From a checkpoint of a small transformer trained on Wikipedia: 7.08M parameters.
Each number is 128 + 24 x the weight over the matrix's rms, rounded and kept within 0 to 255. Layers, rows and columns count from 0.

# layer 6 attention key, 128x256, rms 0.0549, rows 34-68, columns 160-191
[[129 109 159 125 125 142 109 134 120 134 163 147 146 154 129 165 135 151 117 113 139 140 119 127 133 128 113 147 124 105 133 118]
 [156 138 144 143 106 120 146 115 124 143 164 157 131 138 129 105 114 123  95 153 106 165 111 116  97 117 138 121 144 148 137 130]
 [127 147 111 161 103 145 144 131 148 146 136 111 109 123 135 109 126 145  81 149  98 142 116 138 141 111 124 107 145 132 118 106]
 [144 132 105 149 124 132 143 111 120 122 118 118 133 118 118 121 121 120 135 130 112 164 125 121 134 139 107 109 155 148 132 122]
 [115 101 133 138 119 132 117 125 128 132 121 135 152 114 130 151  95 111 102 136 138 155 121 100 133 149 134 117 141 148 129 147]
 [152  91 166 112 117 120  98 155 123 112 123 138 126 106 126 152 113 116 149  89 170 132 115 145 141 149 172 129  92 143 172 145]
 [110 111 134 177 119  97 120 115 121 128  97 125 124 117  80 131 126  88 135 103 127 148 155 106 130 150 151 125 134 122 119 137]
 [123 112 140 118  96 115  98 150 102 109 125 116 115 102 119 124 137 135  90 124 115 156 142 133 117 141 181 131 101 111 160 123]
 [157 105 164  99 138 119 121 132  88 136 128 132 103  74 109 111  84  87 154 143 146 130 149 137 153 122 144 124  79 100 180 117]
 [144 129 144 120 129 159 137 119 138 107 139 122 141 110 143 132 144 147 100 125 174  87 120 134 130 113 150 139  95 137 102 113]
 [127 114 140 164 125 114 133 116 114 166 134 151 148 108 148 130 110 127  79 131 112 161 101 119  85 108 186 124 163 140 120 132]
 [101 129 107 138 129 164 136 125 132  97 134  93 123 141 143 132 128 141 165 150 153 117 147 112 142 131 119 133 144 120 119 107]
 [136 116 109  94 103 137 144 107 159 111 141  97 128 124 128 118 113 123 146 155 126 139 144 126 140 123 138 138 142 145 106 120]
 [134 111 118 164  75 105  90 141 114 140 109 126 119 105 152 144 133 130  90 150 111 143 109 147 119 110 119 135 136 125 144 147]
 [117 142 158 101 205 115  67 166 144  94 112  99 110  84  86  61 191 147 128  85  96   0 180 176 118  54 108 153  90 104 118 115]
 [132 120 145 149 124 122 116 121 115 126 150 111 151 104 118 118 130 118 115 107 145 105 132 139 103 108 139 129 131 145 139 149]
 [113 125 148 131  99 145 155 104 131 109 131 105 157 112 133 109 133 137 112 116 111 150 150 118 117 180 135  93 146  91 158 105]
 [120 141 136 140 124 136 159 128 101 147 156  92 127 101 106 108 172 152 129 130 174  99 170 113 154 144 120 102  99 125  99 141]
 [147 138 131 125 137 126 123 142 105 159 113 125 110  99  98 151 133 144 124 123 187 107 140 119 139 128 130 144  73 103  91 132]
 [154 126 120  89 120  84  80 129  54 102 113 147  72 173 139 131 122 119 130 158 141 134 144 106 109 158  93  81  69 105 139 125]
 [ 77 106 103 142  98 156 121 140 139 155 131 126 164 144 129 164 135 143 107 142 122  94 148  91 138 124 123 162 162 121 103  89]
 [152  92 115 156 149 136 155 136 146 109 157 106 161 120 137 126 136 134 152  80 132  94 155 146 150 165 121 138 152 178 114 136]
 [125 158 129 141 116 107 129 151 119  95  97  96 146 104 146 102 110 127 159  98 121 113 181  87 118 119 135 162 143  98 144 165]
 [102 120 132 131 132 120 113 111 170 168 120 193 152  97 105  92 140  67 104 131 117 119 132 132 166 131 158 141 124 162 179 119]
 [154 137 134 122 117 129 164  97  92 107 144 131 159  66  97 129 141 119 130  95 116 164 109 136 123 159 127 152  89 156 151 169]
 [137 120 111 117 133 129 119 150 151 159 126 126 156 128 158 109 144 150 121 137 154 121 126 155  96 152 124  93 121 155 134 135]
 [132 111 138 107 123 127 114 130 124 113 148 180 113 116 168 137 135 110 110 137 113 119 119  99 127 106 153 128 136 101  81 126]
 [141 144 165  95 116 130 145 100 136 132 107 165 111 111 128 152 111 133  69 166 127 149  75 114 104 155 169 123 113 154  70 156]
 [177 119  99 128  80 138 136  79 126 162 105 121 107 134 157  89 113 155 146 156 176 164 141 165 112 128 120 106 118 166 151 149]
 [151 140 130 129 107 119 149  86 107 135 147 160 155 167 121 150 128 117 133 163 101 135 113 107 189 133 125 134 102 140 140 140]
 [136 117 139 139 123 136 129 123 123 102 140 148 128 131 169 133  82 114 108 125 122 183 116 118 106 152 163 126 125 137 155 137]
 [130 124 158 120 141 142 111 106 134 102 131 123 153 115 103 132 142 147 128 111 135  53 152 149  94 111 131 153 129 118 127  90]
 [117 154 104 164 131 107 151 153 130 149 119 117 113 124 123 118  99  99 127 156 134 162 122 105 152 118 135 141 121 137 136 139]
 [148 122 129 133 108 137 141 116 131 130 114 140 129 124 114 127 103 121 120 142 147 172 126 103 125 133 146 136 142 124 139 122]
 [137 144 114 161 115 121 157 151 132 128 142 108 130 133 119 138  98 128 107 156 145 189  96 116 126 143  95 142 143 144 141 143]]
# layer 6 attention query, 256x256, rms 0.0566, rows 67-95,99-133,160-164, columns 160-191
[[137 121 119 147 137  82 178 152 139 120 113 153 111 111 137 130 131 126 134 130 139 139 119 175 123 145 125 123 137 103 160 147]
 [129 157 137 124 115 157 162 109 100 121 163 147 136 128 148 123 150 133 154 123 123 139 132 109 128 124 115 115 105 110 131 157]
 [127 151 119 148 142 121 158 118 138 145 122 129 126 114 165 127 139 127 130 122 153 127 129 155 134 115 114 128 129 116 121 151]
 [116 136 105 120 147 122 189 143 151 133 134 116 149 110 154 135 150 133 142 129 183 143 134 166 141  97 105 138 123 143 140 190]
 [139  98 113 125 141 102 107 118 146 123  77 112 127 140 151 125 132 122  92 127 109 122 125 149 129 132 143 124 147 149 151  78]
 [113 133 105 128 113 129  88 146 162 127 130  75 169 131  88 146 112 145 129 125 141 117 134 130 112  99 113 157 137 136 123  94]
 [159 129 102  77 130 102 148 146 157 107  73 143  86 136 153 137 181 113 145  97 106 108 107 170 118 113 138 119 109 117 144 132]
 [118 134 121 124 129 118 195 120 151 133 147 125 177 119 169 123 141 127 157 127 175 139 176 140 158 111  74 129 138 112  80 158]
 [141  86 122 154 148 119  99 129 147 136 106 108 135 136 114 144 115 114 105 112 104 120 126 129 130 135 132 129 123 179 135 116]
 [146 145 109 117  96 126 161 134 154 106 108 144 127 141 132 138 170 100 163  97 136 118 104 153 107 160 125 113 130 106 167 141]
 [178 135 122 107 129 162 155 135 104 143 131 162  96 125 136 125 120 132 120 144 142 155 119 153 122 146 137 120 117 151 116 172]
 [150 119 108 132 118 137 153  85 153 156 120 156 119 101 146 176 124 127  96 135  97 125 127 118 165 153 121 100 108 149 140 123]
 [ 74 158 139 103 135 115  93 121 137 132 146  83 142 107  93 103 134 112 174 141 143 125 142 114 147 109 130 167 139 140 127 149]
 [100 132 128 149 112 129 156 125 144 130 118 142 137 116 135 117 126 121 125 156 118 128 133 126 147 144 121 110 136  95 110 105]
 [140 123 159  96 125 109  84 151 170  69 126 100 167 132 107  98 156 168 117 113 155  96 165 112 138 125 128 156  97 123 147 115]
 [147 165 115 106 180 125 136 160 118 131 130 140  88 106 131 132  68 109 122 116  95 120 141 148  74  81 113 127 107 153 143 149]
 [147 158 155  92  99 163 189 172 106  92 138 176 143  85 110 112 114 141 138 172 117 138 111 129 155 129 116 101 121 150 122 134]
 [106 109 112 165 116 147 158 130 106 139 128 125 124 107 104  95  86 125 187 131 112 149 135 152 100 126 134 128 143 189 122 130]
 [ 80 130 133 108 113 112  78 152 182 127 138 137 174 159 123 134 128 161  64  86 135 134 134 157 104  92 133 179 122 137 110 196]
 [130 136 103  97 128 119 102 126  65 134 118 124 102 115 108 116  99 121 159 142 122 139 151 108 134 144 167 146  94 141 150 155]
 [ 96 130 147 123 123 180 128 127  91 132 129 137  99 125 138 135 102 146 122 112 137 146 129 178 117 119 123 136  78 152 114 104]
 [113 158 142 101 112 151 150 111 129 126 175 130 136 106 155 138 135 120  85 157 143 135 160 116 141 141 136 107 152 117 128 108]
 [122  99 151 140 125 118 132 102 112 199  70  93  82 172 147 106 160 143 139 118 111 133 142  92 116 168 150  94 150  97 114  91]
 [ 96 140 147 178 168 179 149 131 113 144 130  92 141 121 158 123 100 149 179 142 146 121 122  48 159 119 132  99 147 111 119 108]
 [118 115 123 147  91 146 134 131 103 146 114 130 155  79 154 133  85 133 118 110 115 149 149 162 139 142 165 160  70 122 103 108]
 [156 161 145 100  88  83 100 125 134 119 114 105 118 101 129 177 103 100 130 122 136 116 113 167 142 115 104 131  80 105 169 140]
 [130 124 133 122 156 117 131  84  96 125 114 138 131 115 105 107 155  93 178 122 133 126 116 128 145 141 167 120 141 127 140 160]
 [123 135 125 168 115 114 131 133 121 117 179 145 146 123 111 140 115 125 134 121 128 121 116 173 150 116  92 167 121 175  68 112]
 [113 158 133 178 112  99 128 143 144 153  99  94 109 111 118 152 120 126 148 137 131 123 161 121 136 186 117  90 113 136 151 134]
 [156 133 130 161 105 106 175  78  94 113  88 119 126 110 141 177  62 105 165 145 138 163 111 170  98 165 152  97 103  97 132  95]
 [173 136 122 128 112 107 172 122  99 119 100 147 139 121  81 143 113  99 159 131 167 137  80 152 117 140 118 105 131 124 107 124]
 [136 142 119 151 100 128 144 145  79 123 168 138 164 138 148 147  92 113 155 124 163 173 110 117 107 142 141 109 149 129 113 152]
 [130 147  78 147  96 159 156  78 121 100 101 147 137 131 135 160 110  93 103 108 166 168 119 128 123 149 121 131 140 136 118 114]
 [ 89 135  87 108 129 159 117 112 151 120 137 113 126 117 162 125 164 148  93 142 131 127 146  90 149 137 135 117 138 160 113 129]
 [103 134  82 152 101 136 110 109 125 101 151 128 119 148 126 130 126 107 102 126 132 131 140  95 122 116  98 123 142 164 118 117]
 [145 132 111 120  64 162 132 125 140 155 137 152 128 149 125 145 156 136 127 111 116 122 100 122 135 123 105 135 121  95 147  81]
 [112 137 137 158 119 164 210 131 113 139 116 115 125 140 149 143 142 185 128 106 133 160  96 156 148 180 129 101  90 103 177 129]
 [112 112  86  97  90 129 130 109 137 113 106 122 108 130 153 107 103 140 122 145  87 107 145  92 138 142 124 101 116 178 120 148]
 [141 143 170 139 122 148 156 119 134 110 147 140 119 107 127 135 143 145 176  89 130 103 115 160  94 109 130 124  87 111 159 132]
 [137 114  97 163  97 115 179 137 114 150 103 100 162 112 108 140 117 151 124 129 121 154 122 130 107 150 157 133 150  97 145 149]
 [107 108 108 121 120 130 124 168  93 169  87  91 120 105 141 143 125 151 170 129  89 145 104 105 102  91 122 121 134  75 171 130]
 [123 115 134 102 133 138 138  96 169 171 186 139 140  91 133 106 125  95 155 137 144 102 125 111 129  84 166 129 127 109 154 146]
 [106 131  98 129 106 112 134 130 139 161 127 121  99 150 129 162  92 111 133 124  92 145  88 110 146 155 142 136 110 130 122 115]
 [112 147 197  68 216 115  42 165 149  58 127 116 120  59 103  77 184 182 144  77 110  44 205 165 117  55 116 138  71 140 121 133]
 [115 141 131 126 126 107 151 144 128 166 116 118 141 124  98 130 159  79 169 140  87 139 110 116 106 131 148 140 123 110  80 141]
 [134 108 136 130 108 101 153 138 124 148  86 175 150 171 165 148 125 161 119 168 101 142 108 149 152 140 141 125 116  92  95 116]
 [ 89 110 138 162 152 137 105 119 153  96 118 124 140 145 140 135  92 118 103 152 108 145 111 131 114 169 138 117 123 140 171 150]
 [132  98  99 131 144 147 130 113 123 149 119 108 102 113 152 104 119 108 109 150 127 118 121 126 150 123 148 147  83 145  95 152]
 [176 133 146 114 160 123  85 115 113 149 130 179 132  94 148 154  97 135  61 111 141 116 137 137 114  96 151 110 160  66 134 106]
 [ 90 150 142  96 159 166 144 174 116 134 152 140 122 107 112 133 137 146  99  99 139 137 121 156  90 136 114 136 147 121  72 142]
 [150 119 147 155 161  88 150 113 121 136 100 127 193 146  94 148 168 146 124 138 103 107  94 127 110  86 110 132 138 135 147 166]
 [135 105 156 179  98 175 159 158 145 142 166 121 114 103 143 122 132 144 147 100 123 127 162  71 151 128 149 132 154 155 176 134]
 [119 120 114 104 110 121  99 157 120 167 155 111 143 109 100 136 174 121 128 117 125 134 145 118 155 137  79 132 108 167 155 132]
 [148 120 164 132 124 143 152 132  94 123 109  83 109 150 102 161 144 124 104 111 110 124 112 138 144 142 147 146 130 125  87 136]
 [126 123 114 137 138 137 129 124 124 134 104 141 108 115 135 130 143 153 176 125 103 116 148 116 123 123 127 124 149 139 149 103]
 [102 138 115 132 100 131 142 103 120 121 174 114  89 108 137 134  85 102 175 162 137 128 111 109 131 137 105 136  93 163 132 141]
 [123  94  84 127 103 129 117 158 133 115 139  98 111 116 129 128 154 118 114 133 115 122 136 161 120 110  90 165 140 119 141 114]
 [ 99 114 155 138 137 145 140 145 119 155 143 107 127 124 128 117  93 135 156 147 125 106 164 133 115 131 117 113 126 146 125 143]
 [137 133 135 102 144 155 100 111 131 133 106 122 148 110 133 106 137 150 130 125 117 117 132 126 141 137 113 111 101 134 130 131]
 [ 92 142 151  39 154 109  68 181 153 112  87 138 206 139 112 161 188 175 206  98 123  99 163 115 192 106  51 134 139 131  96 148]
 [131 107 153 165 135 124 134 134 126 142 151 112  88 146 133 166 128 110  82 133 138 153 101 125  76 137 162  99 143 130 127 107]
 [131 106 118 136 120 158 114 114 123 132 130 132 128 128 139  97 113 137 115 132 118 150 101 114 123 138 135 123 120 130 127 118]
 [136  93 129 137 128 167 135  86 127 133 141 134 136 149 151 123 139 127  93 135 118 140 116 124 132 158 144 105 116 111 134 118]
 [138 124 124 103 133 132 115  94 138 121  92 131 139 116 161 117 145 119 119 117 136 126 140 141 101 128 116 118 120  99 130 110]
 [116  99 144  97 162  81 158 117 117 117 133 116 132  89  85 117 158 154 156 144 117 121 152 152 143 119 136 142  79 168  98 179]
 [121 100 115 169 124 107 116 116  95 143 140 130 144 143 100 130 141 173 176 121 135 126 155 120 146  93 113 146 103  88 104 109]
 [136 135 122 146 112 179 137 122 145 124 111 144 123 139 147 155 102  94 130 107 128 133  75 163 103 154 135 113 170 133 162 130]
 [151 120 109 116 138 113 133 134 146 116 119 165 133  87 102 122 154 119 114 146 119 133 123 145 146 144 121 109 155 130 138 146]
 [156 127 112 120 117 183 134 121 142 112 125 144 126 127 124 145 114  95 119 118 137 131 120 151 131 151 131 145 163 138 151 136]]
# layer 6 attention value, 128x256, rms 0.0517, rows 32-63, columns 160-191
[[190  97 118  75  52 104  95 103 120 122 109 115 122 168 160 138 112 105 107 123 169 136 150 101 154  97  98 127 132 102 123 112]
 [109 159 168 136 100 165 107 160 107  74 137 161 146 148 131 131 126 155 176 100 138 148 132 120  95 119 141 121 105  93 113 168]
 [ 90  90  57 113 124 186 117 138 121  53 136 125 116 129 198 147 129 121  81 125 204 121 126 150 153 105 176 143 148 122 119 129]
 [115 141 112 112 129 145 148 139  72 150 130 112 107 132  65 151 127 135 142 106 100 127 113 109 117 108 167 117 119 140 131 164]
 [ 98 140 125 115 145 130 145  85 143 124 134 143 150 158 103 125 126  98 179  82  62 126 109 167 115  87  80 172 149 126  56  40]
 [102  37 123 112  86 178 111 161 130 123 206 100  92 198 159 147 133 142  82  84 126 142 159 102 105  90 140  94 116 147 112 119]
 [111 178 157 137 152 143 154  85  80 133 160 104 170 135 125 114 112 162 118 141 128 109 120  55  91 141  97 122 105 138 197 174]
 [ 69 168 144  92 120 135 134 194 187  98 113 135 132 144  68 127 122  80 167 111  97 123 111 128 143  91 184 128 111 121 125 148]
 [140 134 111 116 132 123 156 112 145 131  97 103  89 101 130 124 123 134 113 134 164 128 130 130 102 134 118 125 132 141 202 100]
 [172 149  99 100 111 122 112  61 158 106 156 175  88 157 173 129 123 174  98 139 107 115 104 138  95 137 131 115 145 153 133 101]
 [161 134 130 137 107 107 122 120 134 108  87  91 101 120 137 156 102 124  72  92 125 114 129 162 119 139 131  89 136 105 108 127]
 [122 168 143 109 185 110 153  92 133 112 112 126 172  93 152 140 105 112  75 150 126 124 112 176 122 147 138 199 102 152 108 171]
 [103 127 139 125 158 181 123 112  97 116  96 134 113 110 150 114  92  67 132 131 163 110 140 161 133 121 168 136 138 156 115  80]
 [134 112 124 143 141 166 119 174 157 145 166 113 162 110 119 141 149 161 118 108 101 121 161 143 133 110 135  96 130 151 112 169]
 [142  91 156 176 154 139 151 135 105 118 138  91 135  93  87 122 157 188 134 135 137 142 115 105 138 116 145 163 144 141 127 122]
 [114 120  97 135 112  80 134 119 146 130 184 128 132 131  90 162 154 162 108 107 162 115 112 127 130 134  96 113 130 141 127 148]
 [128 170 131  99 203 117 170 148 106 141 145 122 147 138  97 134 169 114 120 110 134 132 128 107 113 128 139 126 165 112 154 113]
 [122 192  94 127 156 175 119 132 156 140 134 172 128 130 146  64 116  90 114 134 123 143 138 127 166 111 106 141 129 104 123 119]
 [123 152 114  89 124 152 129 104 125 166  84 169 140 153 117  96 152 122 136  61 100 156 103 135 109 135 157 129 144 163 141 129]
 [102  83 119 136  96 160 140 164  97 108 106 154  83 112 123 154 118 110 109 105 153 134 134 154 144 123  94 151  66 169 103 175]
 [129 130 109 143 133 123 140 141 130 115 104 123 158  80 119 139 127  71  97 161 204 130 104 129 114 129 188 101 136 121 107 102]
 [ 52 141  78 133 139 136 154 105 118 119 104 101 129 134 139 142 186 128  70 102  94 107 119 116 192  96 120 130 191 118 132 140]
 [183 104 115 114 130 137 132 132 117 178 121 145 136 133 146  86 132 166 109  73  77 118 135 159 130 167 142 100 117 116  91 139]
 [ 50  93 159 123 138 141 172 138 130 132 138 151  90 141 106 138 127 112 154  80 112 120  91 179 106 115 169 106 154  72 153 157]
 [129 120 159 124 118  84 120  92 117 183 134  86 148 138 161 148 148 115 119 176  74  96 110 127 152 107 108  38  99  83 151 173]
 [119 119 143 102 157 128 132  91  89 109 173 172  86 164 122 117 147 135  80 152  71 139 151 118 119 109 127 175  57 122 145 137]
 [184 132 156 144 191 147 123 142 149  77  80  95 108 146 106 144 141 169 158 152 144 125 103  90 110 127 122 138 157 115 169 139]
 [102 105 116 138 174 131 120 117 130 183 125 130 124 116 122 156 130 146 101 104  77 111  80 186 117 147 117 133 160  99 136 172]
 [123 157 164  72 140 116 154 144 149  93  55 111 118  64 163 122  78 126  87 132 169 132 171 163 152 117 194 103 120  80 119 136]
 [148  95 128 138  99 133 144 167 106 172 134 164 106 130 115 120 158 124 157 180 119 140 151 100 153 148 107 114  99 175 141 106]
 [173 229 104 110  95 115 163 120 107 100 109 162 135 108 120 116 121 134 133 131 135 116 150 148 140  95 145 116 114 177 107  88]
 [139 107 153 117 140 127 124 157 142 137 171  94 121 135 205 141 147 154 153 153 149 113  78 122 165  95  55 131 136  76 197  99]]
# layer 6 attention output (transposed), 256x256, rms 0.05, rows 64-127, columns 160-191
[[121 148 148 111 138 162 178 110 128 123 155 134 156  81 128 131 169 108 113 129 116 133 120 113 119 148 140 117 145 110  96 112]
 [ 66 154 117 142  99 147 141 113 123 106 138 122 171 138 151 146 119 169  98 170 169 175 128 111 122 126 105  85 156 135 157 145]
 [ 89 119 116  95 139 130 147 134 108 125 151 118 146 104 120 168 138 123 128 126 132 177 136  88 130 163 147  73 187 128 126 140]
 [146 111  82 128 121 130 140 111 132 119  72 103 128 141 115 159 122  96 166 137 114 116 132  92 125 155 129 122 136 140 135 108]
 [136  95 132 130 157 124 146 106 156 128 114 117  75 127 131 109 145 148  82 164 146 122 123 134 153 122 167 133 126 139 167 125]
 [123 171 114 150 180 121 111 158  95 133 152  93 115 100 128 139 165 119 123 172 119 146 103 149 126 167 141 151 157  83 126 122]
 [143 127 101 145 105  93 100 170 106 130 105 131 123 121 142 159  94 148 135 110 119  61 101 128 121 161 104 143 124 111 140 133]
 [142 124 158 123 113 168 122 105 106 137 124 128 112 108 132 142 120 140  87 139  94  52 151 119  79 130 117 115  73 149 199 110]
 [108 178  97 103 168  98 119 117 113 145  94 100  92 121 158 149 102 124 137 160 109 175 135 162 126 110 140 137 144 112 145 139]
 [129 144 161 107 136 153  73 163 161 133 113 148 152 117 154 110 150 151 145 136 118 124 130 138 135 115 125 149 151 108 153  97]
 [146 125 146  76 123 116 138 136  89 161 102 149 152 107 147 151 121 124  84 101 114 157 132 152  89 103 149 104 115 123 115 126]
 [145  95 137  87  90 130  57 135 128 134 104 163  84 183 147 103 127 134 120  65 102 125 122 135  72 119 133 128  91 139 142 122]
 [102  98 134 128 118 145 125 157 133 109 134 111 149 146 114 149 135 110 114 152 127 171 161  80 135 121 164 139 132  95 144 167]
 [107 148 116 103 136  99  89 114  96 101 147  89 141 120 133 160 162 127 133 139 144 255 121 117 125 168 115 152 179  96 101 129]
 [111 129 165 161 141 123 136 143  99  87 136  98 155  88 118 148  85 132 124 164 118 173 155 116 136 114  88 109 131 120 104 144]
 [129 123 138 129 176 106 101 139 143 124 126 126 159  93 110 192 148 141 178 131 100 113 130 128  92 148 135 155 177 158 121 106]
 [131 121 150  93 134  94 108 119 129 163 123 158 124 129 120 196 169 128 141 120 123 199 114 131 121 143 160 126 170 140 154 128]
 [150 106 134 126 131 128  83 120 133 144  63 143  92 178 151 184 110 105 110 107  99  62 115 128 114 109 145 139 117 136 123 129]
 [154 137 134 120 116 106 121 137 184 117 119 150 119 140 121 127 157 164 130 129 117 212 120 126 111 113 149 113 109 163 161 176]
 [135 132 110 128 163 109 127  98 115 149 129 141 115 126 127 109 101 105 146 123 105 106 152 169 116 100 151 122  74 137 139 108]
 [106 132 118 125 139 147 155 103 122 125 127 117  95 101 145 110 105 128 145 148 153 239 163 159 154  92 148 140 122 129 134 135]
 [130 126 111 133 178 107 128 138 125 151 111 127 155 101 151 104 160 146 137 115 113 112 123 148 143 122  94 160 156 176  87 140]
 [162  70 112 132 130 102 111 159 150 125 110 163 120 168 140 113 143 126 133  85 112 186 109 147 139  98 150 121 130 160 110  79]
 [135 118 112 126 116 106  85 135 151 138 111 121 142 167 107 135 133 133 158 120 160 255 147 109 134 131 148 172 137 125 100 167]
 [142 151 109 150 102 134 171 134 130 119 142 131 135 113 128 129 187 105 155  79 168 126 135  91 182 133 110 136 153 141  74  85]
 [126 143 113 126 138 117 126 151 138 134 145 142 118  97 149 121 143 101 202 117 141  82 131 126 117 155 105 120 137 137 124 196]
 [ 97  98 133 128 146 130 132  78 112 116  94 105 136 170 135 150  91 150 138 162 135 178 196  93 145 129 174 149  59 153 144 126]
 [147 120 137 137 150 113  91 106 176 159 115 165 153 124 131  77 118 154 135 123 129 113 132 161 173  89 100 122 153 174 126 100]
 [131 101 121 113 125 138 121 129  80  81 122 124 111 163 125 150 101 111  88 122 104 229 155 123 108 139 178 143  96  79 136 123]
 [138 159 163 132 115 107 136 133 152 119 172 141 170 109  84 105 166 123 166 105 149 171 128 145 132 124 106 147 129  93  95 127]
 [173 109 152 150 147 101 107 157 150  92 125 141 120 125 103 116 131 125 146  95 127 220 130 129 124 144 127 164 112 173 115  88]
 [138  97 170 156  82 157 119 102 196 135 130 173 153 101 111  74 100 148 110 111 115  40 141 139 127  92 109 118 134 153  98 125]
 [ 79 145  97 163 123 126 158  84 111  92 100 127 126 136 133 132 152 110 163 112 114  64 136 132 127 149 143 120 149 117 133 118]
 [145 120 114 135 117 110 115 158 141 120  92 139 136 138 128 151 180 116 113 106  74 177 140 102 123 142 120 147 127 110  94 103]
 [101 112 136 158 129 152 101  88 146 134 110 117 152 140 187 159 153 136 112 149 147 116 127 102 144 149 123 105 163 109 156 112]
 [150 140 154  85 133 170 119  89 131  77 116 143 103 153 143 117 152 127 130 119 120 100 158 168 129 119 139 110 101  98 110 143]
 [132 130 151 142 190 148 118 118  86 169 141  98 120 109 167 106  87 127 146  84 100 142 122 159 151 138 143 121  67 183 119 147]
 [139 105 132  82 108 136 167 154 144  97 152 160 144 174 149 104 107 120 112 155 162  96 197 137 188 175 108 133 135  88 140 142]
 [148  98 145 122 114 138 134  99 129 143 145 108 133 170 102 107 120 162 105 156 170 136 144 141 104  93  80  92  53 154 114 123]
 [183 134 145  92  98 121 127 207 113 146 122 203 119 106 182 117  75 110 112  77 112  80 161 156 170 161 119 137 188 139 175 183]
 [134  71  69 160 147  96 179 151 150  83 155 125 168 104  66 144 138 124 116 164 157 236  92  98 129 153 119 146  76 151  83 137]
 [110 167 130 113 102 136 115  95 107 120 149 154 113 143  75 107 166 155 136 127  58 114 139 132 116 159 180  99 136  81 140  77]
 [117 126  88 128 134 106 111 108 107 134 138 144 113 148 116 119  92 136 134 135 138 139  98 124 106 137 117 115 126 172 171 127]
 [108 109 144 138 109 165 137 136 138 134 118 108 141 179 116 189 153 112 118 153 186  86 137 135 124 112  81 108 127 117 140 114]
 [137  96 169 136  83 161 134 114 131 129 129 101 132 104 153  87  33 150  96 172  79 153 164 117 128 102 106 153 150 174 168 129]
 [129 131 105 134 155  59 127 185 131  67  65 158 127 117 171 168 133 109 141 136 162 116  95 120 111 164 127 171 133 147 101 160]
 [153 112 114 181 189 145 148 129 136 156 165 121 112 135 120 159 140 101 133  97 125 150 120 104 118 140 158 147 138 143 104 111]
 [115 182 119 137 171 118 118 103 158 121 141  98  97 122 113 126 165 103 126 121 173  71 102 185 162 131 176 107 162 134 111 153]
 [105 143 122 134 187 117 130 163 153 167 178 124 131 144 122 131 152 103 120 163 112 204 111 136 169 134 147 152 193 101  80 135]
 [128 127 116  94  90 136 132 135 119  80 111 139  98 122 144 134 103 102 137 134 113  89 141 217 137  82 107 158 183 159 124 168]
 [137 131 117  86 105 133 125 121 107 106 121 169  99 142 130 124  90 112 164  74  92 184 158 140 161 112 167 157 156 106 130 140]
 [134 150 146 113 141 124 154 152 131  95  67 118 168 138 139 123 125 132 175 131 122 145  94  62 122  99 117 115  23 143 150 146]
 [126 134 143 123 142 146 140 130 139 155 152 147 150 155  84 131 110 144 150 181 100 239 134  76 168 127 119 120 121 123 118 125]
 [138 120  97 120 148 159 135  93 145 130 173 123 165 112 157 145  94 199 178 123 134  49 119 131  81 134 129 101 157 121 143 165]
 [ 79 120 105 120 140 116 138 105 113 112  97 146 139  84 130 131 169 132 129 131  85 140  88 102  54 142 149 130  79 133 113 126]
 [150  96 130 100 102 139 130 192 154 120 107 178 112  82 153  94  47 144  84 152 133 243 200  56  99 163  81 103 163 123 135 142]
 [109 125 117  94 144  99 121 149 119 128 118 144  96 152 154  65 159 139 120 144 158  81 157 156 124 157 131  98 177  88 142 119]
 [132 122  98 128  94 162 148 143 133 130 163 123 125 150 114  87 160 142  90 194  96 184 166 103 149 152  90 127  44 120 115 120]
 [148 112 139 131  65 122 108 168 116 133 110 140 100 113  86 102  57 127  94 123 103 159 121 131 124 123  93 147 115 133 150 115]
 [131 126 128 108 188 131 107 130 146 118 144 150 156 107 104 134 137 124 199 126 129 124  60 141 183 152 142 140 140  86 113 136]
 [123 110 151 129 111 105 128 128 109 140  92 155 126  80  84 134 135 140  93 117 161 173 144 117 168 151  75  82 147 143 150 113]
 [145 111 100 164 113 119 111 119 127 161 178  79 172  45  70 139 134 119 143 127 104 139  98  89 156 142 135 153 145 106  98 111]
 [130 162 142 103  93 110 109 101  91 135 110 128  91 124 134 148 136 140 145  89  84 189  92 102 108 103 196  79  98 179 116 133]
 [ 85 163 132 152 127 101 124 143 149  94 126 102 121 102 141 104 150 151 125 106 163  47 115 121  74 109 133 131 105 116 124 126]]